Each number is 500 + 25 x the weight over its row's rms, rounded and kept within 0 to 999. Layers, rows and columns count from 0. Numbers have three digits each. The size before them is the row's rms in percent of the matrix's.

# down: layer 6 MLP down (transposed), 1344x448, rms 0.113, rows 906-965, columns 112-223
# up: layer 6 MLP up, 1344x448, rms 0.109, rows 907-966, columns 112-223
down906 101:530513557507486497527499494540486485466480501482500494523499538464519545464499483484492524474539548475489488490505497501457534514499483491482554574469494514469519532507473541496524475515515496500511493479483536520482476480542498498531484536522487522483540511498497527513504529512500536531462481502445528555493494539506490555455508508509
up907 106:545511515462500497455513476485474505481503533525478466472513531499541490505526510479479516506506504495462518536538511495515527500506517501446469554475521476515516490496515516493505551524492483506513491484499475488518483485457502516507483513493499529516457486502461520509512516502500495459497486530472528466528499480547493530490501479489
down907 101:480465514478498506531521499478496470469509477491511474486517520440455500485513478502502493501489469518529493557532496441504448473510479539510486507499479552547477488523560460504519505447499496534515482501502541517511475522488525514471522493523512494494523532440486491546523503520484544500496457497482533481527477534537465502493494479507
up908 113:518450511496558492505486497510485505511509520525483491512464530459509505494463494515465480483510516500458489487490500526453526488483476509491494503529498495526481516516529484509542471512491531455494481517515505529487506528496531511505485472531532458499530489514526476512522509484489478507469430489553515442495469432492490503475521473505
down908 109:529492498520487562495493492482479485484480507525512473512457446479500475502501493505515500533519527489500498474552513498512499479508525542486507475479473507495478489484483554481477531479536493517461481458503516524507489433480508439491511528499457507508512509508528532507502493500556504439525546534478463541526542458528484485498456527501
up909 095:486544525490464469498457513464484505498497503515502501525459510485460522512510510523520516487507518500498520483512531459492514461533489513494471502503546482552478482472485523476517512457519495530524499544474468504511512527470478525502455536483486499504468460513489501532476545508485536512490500517470482515517509521525504503471484507486
down909 092:471500488453462530508496503468510519491495472484489518507497482467470479525500513521516537511499497499510515510500475479513476520535464499477528539550487483553494510553490476502553479506504484469498510520493522469465482520535523484508580515497481512473471520493479480487524499527518542524498513492494432534497495521527535490547523536538
up910 099:479474514502514484509450497514500502503476535504517494511493517466489468468516488477484489514516466530496503496476519495463508516525484447474564536487478504479432473504520470532492478497502473505520509502495561477471492488516488522472511470518480507492482464436512505498519516471481527482528542516495507512522518468514532498505549523532
down910 101:488488510502503514539515470449551519480500519495488500504553558528496504457495470554479498507534468495507500533480492531473511515493486486481518470507550515426539511446498481481492528500518551526497514462491507436495506523480520514483489519467525501487498508499470531556512459512511477490459489472509485509448502486508475490488514496484
up911 083:487508480522488545497516532501550472430506511464501470555483518519468471476473524491508481575497498494508481461498497520525526517516476505501483563460470508514529509522491495504497502495501504493489491469486486472552475517528474481489482474456500495566484503480494530512519477502536466471497481459510496522520493511495506488550521521490
down911 086:524514463506498480510500458553515504501511480482525524475504492437457474489499486468521491523511543527501489477477490497517521494504499493536530505464489476507471486468498467460490503453524529479442547497489485552488529512480489513467458496527519488527516524507460483497486502529485483456512498513559506479497513466491485535473522483456
up912 094:479495534521461500504494505467489474523496493502532500504490474474542504498511525504483489490460518508496538537492517449471462508487522510488510497510517501532502496483490523507494473489504472510492537537548482467503482451499474453503516503511518494475518517484491519491520483533481509504507468520490505506506479544488494463487479525515
down912 089:491524478519520517508501479494455516507487522486549481494465479464523547493499580523533488503500519493534545517509534491508524492532487512479494486526507505530443518507474478472490480486469448533471501531494514526520509452506433474484506468509488507496492514455504499468480492505482520483435496503491477486497508497515533531498475486511
up913 102:476527533548480553537494518500494535531527504484468538494503513507514482485511560499456493514502490518526522514502442528479500507492493472530484470465515475503479492469484472500513496477505530512459497468482466476521501500512506490519481455486487473477535485459490489476472504513503460471505533491515493526534519520483468490547470457506
down913 097:491498499498495562535497499507475465524524543501507467465498504502458533519527541499499520528526478551477538527482517526503492537489494518473479506508501450484521510495528497517503504488506494476494508499480512518516502513456472538489517487480507489535471484499464510527512519489497517499508520487536507513507487497496462492489499478463
up914 104:466523507482523493482532536502470524570536532520516452505475511470547495477502491508523533460498492516497500543487503459457504542558531464504482474506495486515450503481498458449490508510522499515523487482466515478508479534492486493461495496478460479464524484485503483490514466491528501494469456503505471460495535509507520503462491497511
down914 104:517484479489512520493464527515503499499519483515498529503536506449494487527504508483522523500501496488513469519505483515495490494509495526503511514498489477498487516516480463507460490510472485504490550465464506538486512523490495511491506525498503488481479488524471468552503508479485519518475474456503461518522570498504509498537567465494
up915 097:499510517482492522522488539513522503513528511513492569509472475525458492497534556522462507482503501510498473492451506494472529506504494503523524491523501529491486482502488491501483549515459556510474526503550503557490544522467500522496508493494495499534519485504502505455485526482484561495493468496491538506511451529473528496498515525502
down915 099:475510477520486508458514513496519525478514484485507484507469517498508473512487478458493526506499512466511498536498508474468459470534497509472481501486483486477485510518487502497509461482508486520489466470466488522541487493527471523513430488521542501500495531475449471495512487482447486490529501482492507522514472481469516486516462530527
up916 099:442535473497522525468509529534498509536491505498503498507477455527496491442464502499510545485473438477509546545490505515508492498527487486496527495529459508490502518489484474504482511469485515482528517504531476466552514517550462527481487445498482505491490496489493493495505518497458510519532501469498507506481449497500545512472470469535
down916 101:472472497509540512507484496551525528469483472529545515513523503464488510488550506491471505467485528553523538461519465558494504470521464508459491527486509497506478476532555547493527499532545487513515429479503499515515525528489536455476481516523515544485518502556509486470486514516461539526528526493480459499521506503559543495511537469465
up917 090:473491512508455521496484511527512509517537484471503503506541489500530501517500441495513506440527541505490478487502502528462494536498523504483467489449486496492509492518510524518508483465519474476484530523529503506520474537469528479517516542461466525493518519510514504489479530505525481550528487508544518472536503507491562459503544482496
down917 090:476480510518522461473495502477488536482511502497513517492472505491522475497458509524494509516465498511505522521504552452520476461468469515542512481477514496493502465474489488490488507486486504499483514484495510510528474449529511458447484506484502553552469517502508539506524489492501450489492489498480491492509542454472516507521482438472
up918 100:483537485519478490481457506517500508503519508533517489534496520499458483478476488496487514501510498514446516489494499469501473510489499503507494462475466436487530484506489480515497460528525489508499547461508524486529487516506497512497477471492538488528491497516536527532532516473484509521504502496499441498536520531461524493476532501485
down918 092:475480523547519487495542528487548491469487466497509532520451482510457462539482527497524494500539526491530502543490551468499489495501525522509482503502530509481507512504498494489452513477497520470487433483489518508485485443460529519495506493502488488484509506478485514533524473488504486458494511541499458506499481505497501482507511471509
up919 098:519506478512473478527515512529542513529506476513499478465511502474488514554477508518492534467515497446558560508497513514493441468513584504461513536491506481520507496547465540540473493506515493482516517537492480498527477504483513510466521457462467530488504506494521533482500499511510551491497476513540522533560487520491500518490522527490
down919 098:484512495519482529458449543515492505466503506506497509516489530513454502510500485520527526555510489496511519508488527510505515528505514495504470441504481491503478507472530514499529445508477497524497557464497473473434487463486540509520528468502539488474469452470515510531496524434506520511505463425496471490491503507508503529552477513478
up920 102:449472553541503473463518519483467503482501499491546513471513465499494527504539486519497486478505496531481511521456474498516520529465515486497542444505468518490479490570518541561571491525513499512459514494517519508501474556513502472521507520515487493486476469515494491489492511505498474538470480473511491515467472485501492521459501508460
down920 109:512498488493490458489504493516512528494475495481550458539506521520469498510498492479484458477507418476484481467490524547470447524495527523463467501511482529512517519481532503557489454514502506461503521456529526473475484548531530517548496491501472539493525538484495528473482516512512457519480504479469488535545553509514487508511485473494
up921 103:514474523513503472532484490520471503544529510487491487475490519534509511482510458518471499523515470495459537462517494492516493474540519512488474479488523453479538464529513486490481497517482436515472525507478501502493539454481480485482523480524530525514512526458511523471517500517508544532501515486467536495456531460489541526502526526497
down921 094:485491529446528506535518487486497470483463525515486461465476476523487478533491511525543463511495505449496516453457468518482473490510478466487483503519504518474473540525515481461514517543508467503484488507524478544516521504491526516446500507505489485523522544497522518521486479489518479517481475490481488551513469506505514483502479471474
up922 108:490499502497527474450497509485473517500527480528495494473531513531478525496538542495487539500532481535536496470483449508504551491491501483475460541515465504508554507470495533482488453492526486512498534516529517472459480495468447501499459457498508479524486530491511486508486513494528471519478541493503480518512461510520504469518471504480
down922 100:515528452459489475504558465516538528525488495483539491520498523501550478503506514482517476483501463499548506487521517504467460510540474524501496504508537486511453532503503521508503486498504484473537491516528545536518511525462516479497476522486530515532476468520470488464520467488523477500451481495530499518502483502496525491524436501530
up923 106:488431508519505507474507448506524461503498509497494482510501496462461514482496524493543513506497493489557500526485451504477475490513451480499524499493477485501478499513481501539487498491501478515501468513560517460467529473503487495476513471457520516518496522506504511552531485514478492520465462517527444504468530463506548561513485502484
down923 109:505529511543494453481494497487545467478504550456510509476487512504489507524481509528489482490480505506439541527444513545527500546508498484522486467478542515475487470462531500452510506528470471480492417501492493521481544523553502495511523477492458526461532515528451526488479496444500500470480495535451507495551537499464459530437512512502
up924 099:544511520435523452495466498492469463516542466531517522447496487489471503500491492516530510496462488490503510501513497472493460523505475488444511465482506521508516495513477493503473506452525532522525495533484515507549519479526517513492523482525499515505488506509491514514476498509528503470507517521525468471542516508553468491508501515498
down924 102:525507520480557473523506520491481451484501510550525475491536507564481489476483492478467492510493514495549500494459487489482501530519539511499499510515514493503482496491538514487448524509511448491478551515509515539540488511464502517512514513481485474492484519494500509501489520471503436536459521487525513540493535514518516442518440472495
up925 111:460507452490506486542500460480481512520499529507473473520481498492475515542489470507509504485486527466500516486534516535485481485516447522539519447514523543527504497512514472496497495474528514473510505496474521540484493481493468507523462540500482500494501467524515499537516526495497496461490470499518551519504497484494499497485536498492
down925 102:503509516481504510546475437537486515479454463471475494529532462479516502476556477458525504480554539457498531484508528516445505464592523490526509523492495528549495523512479485482516493494492520503516542488541484480496500494532497482523485508516480468486497528480490498500509456498548513541492518554504539467494561480479456490500522560459
up926 103:504467517482531498500498546521514493462507522491608476483480486523523503476487446508494544470509484497497528556505476507550495494428483456475493501514493514503491503518493491523473457494483500534490477506518474453478495517512478524486485472483453521500511514513514517466495472499459499451500522500495477472504504540509507493482510508517
down926 104:561451493471548495545515524488513515459500448471480482472496488494528522458500486523501501509512516495495501511547490537534520553528450498498484510493491494502545537516525488491481509453507479528500485505484491497504451494487501559518491501521481481504482513538505508504537480496534493523472504478476503527500513514470520501470539513519
up927 107:499489487522474530562522518505560452536491486529502485453513518485498518518480566481502518498494511476507537468463504489492486448492491467494527431481470519527504494487570541488509496505487550469482473477502492466457488509502510512486535498498487503519496521501473491537482442489527539463481504491517562513557536526487514504482528496448
down927 108:507500520516520501508484514516461516510485526481472479494508528483490501496484500517489468492533514543507519444504495496508492453461490526499478505524488469510532527466488489513480526483528524526485460461518486526539489509531481532524510506514522479527512467532510536471459471496507499485491512485511489517512495501473502441485517491484
up928 103:497498553428490492479524510503477483522486488486473510511488498519475541495512517510518498540531480471521528452531500489502506465506497502507544514490535490509543502484550488495523494494471492482480480473503534466526519479541529505534466530463513485510505501443516523451489491522492541540499480521463496513497473483464508482522447513475
down928 098:535487492490533473447502515470497513510521484513486488517457501489523534535462480511482510524518511512498526487550470495506522569465520487537512497487468513496495480488508498531489492500499509511501531512468501474501460500474550550486560490554475503527517522540501484466494534507459490481523499531486459456507513489506501526484496517504
up929 094:525500520528503472468527522523496531464519486503512508498560508508427513502519515498447470497501512483485540477519473480518485472478506480496474537503495497458484478512481496510535541504468516509508506496482481499510487493514469492506510503492536550495526473517504485488500479525502502515475505533503518493551487521496510484515507480498
down929 093:499512486520462493499490455511510480501484461461502487469494469509496471503466513496428512544489535519503503480465487483487497505545478502519473520494560487496513536530505526490514472491496505466519508493493541519509470496486502477495481514497491514541496539477494493507516482497487574526531528536533445514458483495506516469444486514503
up930 108:443500492474477515469486471497516540507513528523483476511496510464489495463476533532514508490478545498490514491489527485490508516441447484535512524530487490513486544508484522461483489511525547500531483488497501494472485503513504497499475550467481478514448483475516483444498474509501501512510465469543460515477484490449534497546499528508
down930 107:481499560450522547502480514502458477486495510529473513490518503547521503578485502503488502480494502471499502527547490523482448473497541522510518540559496519526496501483481507480523467503488498499496490522495492525508501500467516502503443542486535536514508523544525506507496499466472481523475519470476533563523500548478468536460448492500
up931 098:498434512497477495454512524516498481446464504519480473526495455482511465500466498407471504495533535484546541523470485473543491496506503532516540502500459457476515488487530537494481472458518496473477511490471527530524421473462459481510510501489505531525476536479534504506494490481485530538445487441475507487469506522479463491487493469464
down931 093:483496520503543461533466533549480481469496500501491511545551486498532464490451509512479473518538489518530485469490520516438514518494470457525513498513491501481482496541519486503466541487567500496460459479482492482467526490527507519463473535509468496487518480479460478492517506539491454496491484510472500471572512505485485537514521505496
up932 100:513499470473546552504497522484522528469484506472528475493470493547494548459486529525558497507512466505493525492497493471498503528486482500518520518464523522492494482533530487516490512458533510492534509480444468528510461496496458474472537533433497498498492485520514468511498500506513480517488521513436501488487514493544510482517488485476
down932 091:519531516520511478518488497469469512485492518456470485478501545507483506507499530460512482452507518496462531506452514502518505523532530489529519484450512460567477523506453496501487472485457489488473499519523502508511535526501497518446514487520503517478466493522477462532489495547478479453460475532518518496485496513522510529481538491480
up933 092:513492509517496528496503493470509451496536514534491511460502498486501500500505495504493450498460483486510500512516490503465480480447548519496437491491481486469532488466504508570523501572507567535439482507488527493483476504496537509494456453496553506485493514509482528539522488480473526501484493507534502464480505502522522539507569514495
down933 088:500483505514521479534526493482517505526482495520490500505516487507499531527507548519461537510509570495494516491498549551470515477559510486465458499527541484457519508522509508512512479503484466541520479527495471475477437486511483479518477516535495481515519471548498473510528497493505462472505456487501448544500504504496461518531477533494
up934 092:519490508506468500501522499540517521463488539467521496508478507524495510513512487532505512438477519484562530501522445491514539500536528469531519485471507527490503476500493493469485431558515554502549514455488503472508496516545499466551511520481488503525534478497511498482499473460515473458506543500497513534504474512498500498504473474491
down934 093:500523474483485486479529470512507457525477490495488496539494514487479461437479486456517441494453480526464535521444497521517493475508469500464520474512552508537477500506550484519511518491482450497490480533472497528484495524500444496499452480518520484471516498545509515520495524514486539473558453520519547508518485459553459500502530513506
up935 100:502524500523550442522499471478491486557475478480515535513519533516488513477513475455498504494500469468507486504512482529527477494491508491520457489504524490494517482495463525474450501495523478557461489481533481453504526467461510483503446496497481472488465535523504478507496577480573502436530541487503512501477519511485505510511501488479
down935 092:484506533542480500479532488497492490487491550512538481503525478513498492515511455448511522511496520497458490453473542488515504539507528522523506501512498456482454492465509488470514537507516455538503462481553459537527481461499499462505496460485500501533483479480483463470536492500471500466454504476454468484513494505492491510540454492505
up936 115:531497464486505499462460508472467465522511507503519491483512463487493539494479538502539554466498546468508480476532506521502487485454493479499488504518536461504516489500489488500504526475484502541523456550513532529465492508544488469488493453501507484526491474504514523458503491488516493464532485476461506487525485519515528511522499491525
down936 113:468480480501509492516549518492492494447517480476524497497470529500523500514504487484503507519489503513531525463514491508516478549493520488507522515533499539471478503492482516518465504522488491512481544519527506533451485556495508508525508488440539511504489521507558500481489482491506546506495516531488499507487526520536516507522505437511
up937 095:512486545549515446517523515524512511502503488485469507485532511456505485520454518510463497485509495472514496471520453535500479490471468510479516457460480501496531455497504484547498480489493521507481456498533533503475495497518507538497479524523538453491522480470497525493474479524537517512466496500494494504517499530468488516493474540567
down937 094:474513542579492475476497506504520475518506494506501492502532535481563505492479458502484482540539495483512522486483474514521494445460470482517544501494497478522512503522475478497523532475483491511526510533560537505503523530510505497470491497494551493534480507466514497520476529438508505504465502510419515488491492490515502492513502548492
up938 100:515515496524508453458477535467535535522514480484486495495481497464510477489520496531493462468496447513509477532496549477506515498448483494504513492481504512520485501535478530477524511516489498521507494509453543529496513485487495500504514462518510538488487505482528482476492464489505478480514491493472512470527496493546491526511484521502
down938 102:498497465514465465464503530489523435497507507513544488543501506529539497531519507505523448532488495492522483478488492505502507547474523490465523522499499518466531525502515496512488468495519540472485487468491505457490463498492492494537461512509492509486559468545520528494507514497467486519518457501483483531538468505452472534464487566522
up939 094:430472513460495492483458509488508532537445526513500481511456508457495502534534530509508454514497497549499509563499505521494506476511513481504503484491469516538513462538513529512500497494516491536496534500485508514492536529512492489533549503491462507443515507487486501478485474509471523519522454533472489490474410523489530498536502496494
down939 095:507530456486467482504488502485515507510533498508460503508508512499459514454461504487517549517495542503460526482502511565529518499506487497523500508500477477456482516460524499505482504514503510505527495492493490502506488485461470550512553531500527503528489473561523458479535463463495498436506514484504470496459487522480476491510469486465
up940 112:479540496531468552486530463549500461542505481482500516507521473493518506437489511479513498477527499526560517487491505523498499489492508463528489482494502480493538508497471526486535495551452521492531470469478454504499534498526488521490522516531482487469494513493508513497510513478474507513500500496469467519468507501505522524489485506509
down940 104:504456483522544515520490507483477505479480480509518490510522457439487471522496491516566492492558492486492504487500472458525497473522507510507482529490487465569478496490472528512509503532447450514470463491504497539508488497550503470503491500518495510516523502462514512485503489527525491516525561521518518475523442494518493431529555482525
up941 100:506525492494480519501516480535468512520436480471524525515489517562488460502474543507531501523515455501438492486523538529458506473517478503481500513519499521454492499499553504503513481496533559494506459500485533494523553518519472486514474483496494515511458482533492546497524534517510448530516507508464493461523533470494495510524496488512
down941 098:539500502472558485525497525524507489498510486456525453514566474486512503489498515506468511486508512454531483481490515503517557505482490507488522498511509483513472509520485539476521488518504503559506509501465484538486477513543467504547515511490513470504527485501518480486530484499571521526541531500495507514483497503535495485487465491450
up942 094:524498499483505541544518486516512523532510513494539506477472530471456488520473500500512498496505515510494508523491511465457488500475462527500450480482476490499512509530479536520492523466532497534466494515518450459480481504446490532533510503530481471526459500550467486485516527518532466551506504529454479531472534499525521451412495507494
down942 099:514506479520495481522519489518509479497499521536508498474479476491526479506506503497470521492431455492504479492516468478467469556541518508517523417470540520468518490527512511482494527529511524518523467512468503481527516506520456535520495495511513541468485519497468451480464538474512512499544518484529522470503573488471507489509467447451
up943 100:504499483481510471486507514504493464590474512495529476529497481463475530487500497476463498523554484497525535521489497508530541492484455487457498491515511486513504481508482502468539486498496502508508502500520486515471516504508535470514514454508456492503444482478486486509498492457518502460526488527499464521518495526523522548473483490469
down943 098:481507511487553544548545464498496488492436484531530513492510489490470479512491499513503479469469482450498514498532512483527502527510518507480480494507497510453520512493526506526457539526567512463556484527467508530506526526462486524488458502481560511460527505490483551499516449481504510486498529474518537450476526512467471512537513488489
up944 099:496470459527520497492531461524509484488500507560461496445480491493532507531522493484528522480466484500473456490527465545522493526554490475531507477453504500477479462510492509496482511526475514505478501506466445529515564534505517482537490510472517517531440467493464517522522522473496471456501482571511504457480512469500468500489511503526
down944 101:545567490460554515523547459503492476533501480502494492529507492491493509502487463501471499512484493497521505508479458510465487530546508467476455489481533489478469479517491513471505514494533510549526475482496523550503500564459494475538479492494541474527469526460504529509478507499535492487431486497501504495506486492478494480523478488499
up945 098:519485527503498503522519468486489443525516515507514474517527505492464470486495537519540470481518526492523510500484493492510489505482540475509523507522530484533500540462499489495520534469535510464496522495461552485520513487480478504521520517441527478535496460477543506491521507549526509469491468458495509516496504490540460515498512535507
down945 102:521554508496489457486505504501533489475499528471509511504504535479427464520494515504545512494499554484477474502500537479503526500510503508453496496473502486536502511496495480452510574510487529450468496532552516483503513466496458517508539479461485530459479498465486516519476511503527490537516495513473488508492527515562477454491455524474
up946 094:496518516503502552496471554472500508553492537488477513519474505507495503523500494512548545499516452528521513544452516549473509494509488494478485446491454523519460565466532485537512499510507519478538515501576463501494508509459501502549534495487506488538463446489470470518504510518539511487538513517517478462497505483467495446498519520525
down946 094:517528511501518508466517497516482515492518486522522491492478522489498470485474487516498504532505433496527487533527469507493497491555523500488522482521471511507447539489471504489442479532490497462485508473483494527493481510525550489466519535538503499511487492498538469502509489531476505517505462545474498484505483513470447455514521494438
up947 094:470478525525504484479511523486473506507556443487450485499483509490504569535469497512504546482490514488532482488524491465487488529494508519492455489496422462443514496523483486521486511487498481504491505496516510505480516481483517499527508484488492557510498492518488481463499467508525480511462463513479521507507493514484449502528506459541
down947 093:456498508469487523508490503485501490501475513512487494501465494549530512508532548487479519487550520515522526470460513498487517499498465496524489533490493508476504492502531496507545531533493489498522531497555462508544535490494500514472525520481529486475526503479443477522466522446537483469508480513481466509464490507494479501471501513496
up948 100:497512465449452445509511506484534478488486511489505519499462476535469486492495472488470502501481496507515535525517525519487471513518478496519487479537494487482518505498463510562493529472527529508496534459537504485479522506498501432524540500485520489507498527494502492479512498486534495520543554454508502463530495475487508511528517471521
down948 095:466514492493509476482460533482480496528445516483503538462492510456490493469489514495514512510514471453501490546514484452511524500483516506486504494480527478479492478486464541501520459501503501495506518476506490517482534483496479514507484502486470486495530505488511499514468508500502486495519502491426453533504492537471434530490480507499
up949 093:489483538501446469527503479462559506454492468501468525495479505485463512496513462503501483467508504494484500520491468555502490503491569492502487443481468520478495515509504506523545533498496540466505508507442452513513469478525470470489479542478503510505484503510476517451514521491485492467524490514513511532461488476488533509486491506476
down949 091:458455495479521506498516520491495505499504475482517519521511433497505517534501445508479446528528489492479483485514513511469524505548471502472498525540487487477493482487474495516487512480515501462467496450482485531537508481507462529500494476475460471461467485485500467518495458566486499455503526512472476491458490449496526521491545493479
up950 096:514518515504542458483490484503500503502515476498486515517544511493452531538463521514509445490531465453513547488486528528528482485538520517515503499475508560460513512469517493508458533489476482498491431501526498467510556477478469503515542481484511482504512520485509489587531508465488495507524510529473473503513505497475492502538476462497
down950 098:495494499505519528505510492502542466491481492473506479503501494483531501496503535465487522489487542551494534471534516503516435524487492507533539509472518502463485508530501505503496463530526537471507459482464522527479505487480506459507466539498472468493492515492499488519446543513504523532475528459492466465490492486512529502500493501498
up951 108:536502509495465508567514485495432487450506534491515484471519506559483498494471547530512496526480460494565525541484511510451490481484495503538512491500494508527488499479503486509472541475471513498492517513512458546526492472527511482485448504490511485510479456478547522474523503533461467483522504477526525539511506508491481480519446503523
down951 101:511481463494496541472481543476524489508497519495490516499508464487489483530503518521496507489525471496485442528497503476481529525498545500507499507490534549484460459448467531487490482470498512522549479498483511520551545483512490511510543538505516465472481522516498513472478502546506514462502494483462474512520539478490475498473508544530
up952 102:509476522523482508467487486524527497507537495508540484481467470526476521461527496505482495453500472515507520491477462492509486515490527457531504523494483460525480525489510476502485456482524474518520507467473515506531476524496464490506516484506512495544551504512518551553498452457567538489509503525506486519522519466492549507531558494521
down952 097:495453528545463486545537489522506489517524545540493498525489530501526490529499481481516495503495525542495513532491538503504521495487489477486480506506508482489482527483513485530498534544482489474494441551503508510525544526526509467492519469494544493476489520544549521451476526533515494531574524523484488502485474485481419510549482494482
up953 098:481525473511452504469470512492488506510501547465486510486512489515492528468499484526517498508484468506494498493505502491466457522530527539480472493533516485475478465453489504501560496495496477490518519537474474477472486496510525496480488527495533496500538522503498505480492538522513490528520507453498564486492470508452469497528461495530
down953 099:480514502496481469513497464485519487432503439479494491502478509461521490511520540492466460478521499513515500515491509483488508483489501519525546466475541499507495527520487537466477528502526472501494497489498523495525441488503504461509539485544508501489516541469481505491539475477485458505487476489494490490519509518530553536537536532521
up954 106:517464508503503517501527526501506507528464491491446535507516521477478528533502573498511504492508477494533507477478521505488476492520544504524513505530480519510489486510521509470499551528529475499493485483525477525480503510456534477498539453481529497532497493466477509493520513485521503498530541501486483451499478464513517481573508519484
down954 107:512490523474471537496504513468506536532522500509493503462491511460461475496488467498460504540497506534484498503465535503450505502470493492481493537525496476498542500480502542506473543481492529489496499526519518511512492513537512508495469520499475497470486476451506485523480560514500532496503516465515551515481508458532529501517451507517
up955 099:501478474489454492540532500467509536527471512489481471541489503528472521484526507484475506464504463484514511521483487502470490444531460460534525466474501538469500506492517503503501501507488520500480462512487478496506468539462489516527561549537529561527503500482489513463495509504463516472505518512506505477494531512480487534471497478465
down955 098:475519449548512498519506467545516504492509522525531511486541440517500491480489489475522482508503503454531524512485511454488501503466523517538503449501501501508501492534469493475518486480522490495506495475481501512499515502509492469477460527514464453477523533491473468486480471505509513469474476496513509481500547472479479523505536486491
up956 092:490504500470510500509490501476530490489512515546486541503521514537535541506535441484506486455496535488467539481507525531494428496533497457510529522529505484475514485505478478494518506496543492521511487515521492513532455487515488471511507467464525536531552518486519485571487525511477454487489491487508477518500535478510481474496489462521
down956 096:521543486544528495504515524524535498489494486533512478503470477506512510497513497453500508494534514465449524534478531503479502509517498512511492499502480489481502514519514467491478533515499517530475486483575501486512577533514513492519506564504500519496482508488506466512498515477498529503453511504507488526477471464515491552485494495512
up957 099:485482484472487451469515485503516534502533557515507449497513485493471502483501514519526496471540503533505488494486515485521480490454483493496469495521479477524501521477506514543551550497484537509497481508494465491472498510523526501498517477521483469472506480492444507464493472486516507512493530494458494521527493505535512509505513464531
down957 100:458498470519478489512463517523497487582488511498502467487505474457478455527450501563531517473523489518511529490521514491481445501505486487503528484522474456507491495471491450499548502489514523530527532485483486462517527479491481518482532498490473474494516521534487483492509483516547486488513487527529525454522502496487492522535550510496
up958 118:462511515461478473489486498467491523505554463497502497484524502517482480501484482487522573501499529503538474462514478496487532535494496563485490499520477545461488515495512481485489535506506501509492525538486510470509450471531533495513497483486512494489536493431487499476476479517543540506529506502521500505505534504549463502489528504505
down958 121:464512462448439468480514489547536521510467517458478493511490494512477481494493477524521511468489486506491444517492491501492462488506487495520519520502481570530497485470486523487465499492478521456504565516551475426497445517505514465512503543475501487450531520456495497515533480474476566462509574500481505495482514516454488525524536490495
up959 095:523499476462479485543513471537487528496501504498541518492520521530500538512511476521524539442507553509528537518513502503540493495510506507490462483450493483498476521511539462500502501503505514470500505526510523509450436462516530500494471496520504504484464466520513498471493492506506489504521507509507525521464484492522512520530547488500
down959 094:455521493521520515457501509481458505475483526469509496490522469520517484468502510503516507455524457517471506505498533520441475510510522520499488517540507520507519515492507535485532534504496514492508501521498461507503505550506527548491491527570501470515493492481476459471483517520488494515504516537518509492500480461475487514494528487518
up960 096:546502554471473507457465510497508481473518515494486473514545492447476538482520518525501484501519486556476463435450522491516514495535533505473521505506475476494489482469520485489478543497503492464533509500489524492512503512508530505512503489501475480475525547490480517519496458499505478498486516482482500470527467515489511519490488480512
down960 102:520540497500526524491520490568489469464491501452533491525466504547482503513485480486479533510512533514538493537515552501463488492470517472497508497489522478534462537500469483533531523529500491507486492511485507517458532491513495506506524490483499475539464504552537492526481514493501484513506482504515480534525511509493500507481531505473
up961 103:546547479527527499488505510515521523491507497542497476468467553508479477500461550496482483488513485499531475511522489491492465454496501497494520509510505443492517488477490499494487505458465464459549506534467577507497507496494474509510472478487509530517480495521455478510525498480483496493493504491486547493486494524491546485533507529472
down961 109:501520510500518538572537489507525480479487498503474534480490505492463497520516529476494456447510505488522505491526479561513473494519510484489497507545537458499505501492505486496489457509479507511462500523542513481484493532473547476484463494472494496512525534499468444480487543508496469485502512499490503519552520490515494502518495504511
up962 099:494521502481522485489481512484513514525530523534528478496543509528478533461473494503484481497521566570511490487493507492557479521543467507510483530495527468481519503470518501468464485510514568484533474559466487487456509484512490538469531509511490530457460476518447521458460520539499498518477522501540482474486520515463518527495500528490
down962 097:526502487509468494520530453485502541513467446499502517477517525443482425490485482497513462441507557485490466493536509501512478524514481487468501506483525481513467471496507493489484463527455532517513504536527438525441472515480487496491488467532529512519446507503496501504519497508554504482519543525523500515533524530519472506503514517490
up963 109:513510494475524465503521487479471441526537482496523487503459511482464515493493495478543499517488490508433500500484533457488479509504491495509507518527505458502490480549506477523503468492458545515468535541514500505485479512467496461474453515491483491502473517513508510532520498533568488541544495518483471534499534482461506500463487492492
down963 110:520533550515511502496526479508474492515454570519479447506455461493484528476485525464551506518442509508485471494488529515510549502510495456503516476472533471485514468551475426544539494462483509516509528484473522524469502497501519506518490506501506517521490502512494519498544469500480502541535489452534494533494488443523517428507530540493
up964 089:480472521466502510529486493458494466474508454517500489534509548499486479571484498485560491499534504493491492492499491483539489527542513477493476465477512537518497551472468549560497513502516464519505470495459520490509509547504479488502550494471488554546513499483518514477501485491500491471484475499493513492481510499473492498476494520513
down964 078:508515522534467505494481509477491516466484523528516481542502450505505509480486507471492518490439502517498520480495486451472494496462461559537503499483498501438464519488509508479507467442542516495530519511537514475500554535493473501478490500509537456525529479485503506512494501513516515522513489477530516473455497459527509508566494508485
up965 102:474527497515513509466498530490530529481462516518495494502489474469502489508473506461540528482527501518570534439523465470449535506532497514495457534458482495495513503507499540485496496493511490493521511535506491462480458506503483461530534516475468515514510468503471469476532498516551528491450485496509493484485502518515542545485500501468
down965 101:525522461483473499521484464501465469494552488545529485523492473509483527503508536494463493470484512520494504487532518502515496506463510509480522532553548445509519509488450481491481517535497472517417473487504494555559515482512542478489481524500520526519501489499513479481528477463483449496542509481510530532531483476527477491509475473501
up966 096:525486521518534554536491493464501531542475458485499483505529571477508501540508506551527521461513478525463545512503516496496509498553526537470501498510506505526458504512456517547475552448488475489513530493519521521506484500462458449482509503487470514516506503467538498516513500527501482489514520512476518531537477525517488436478481523517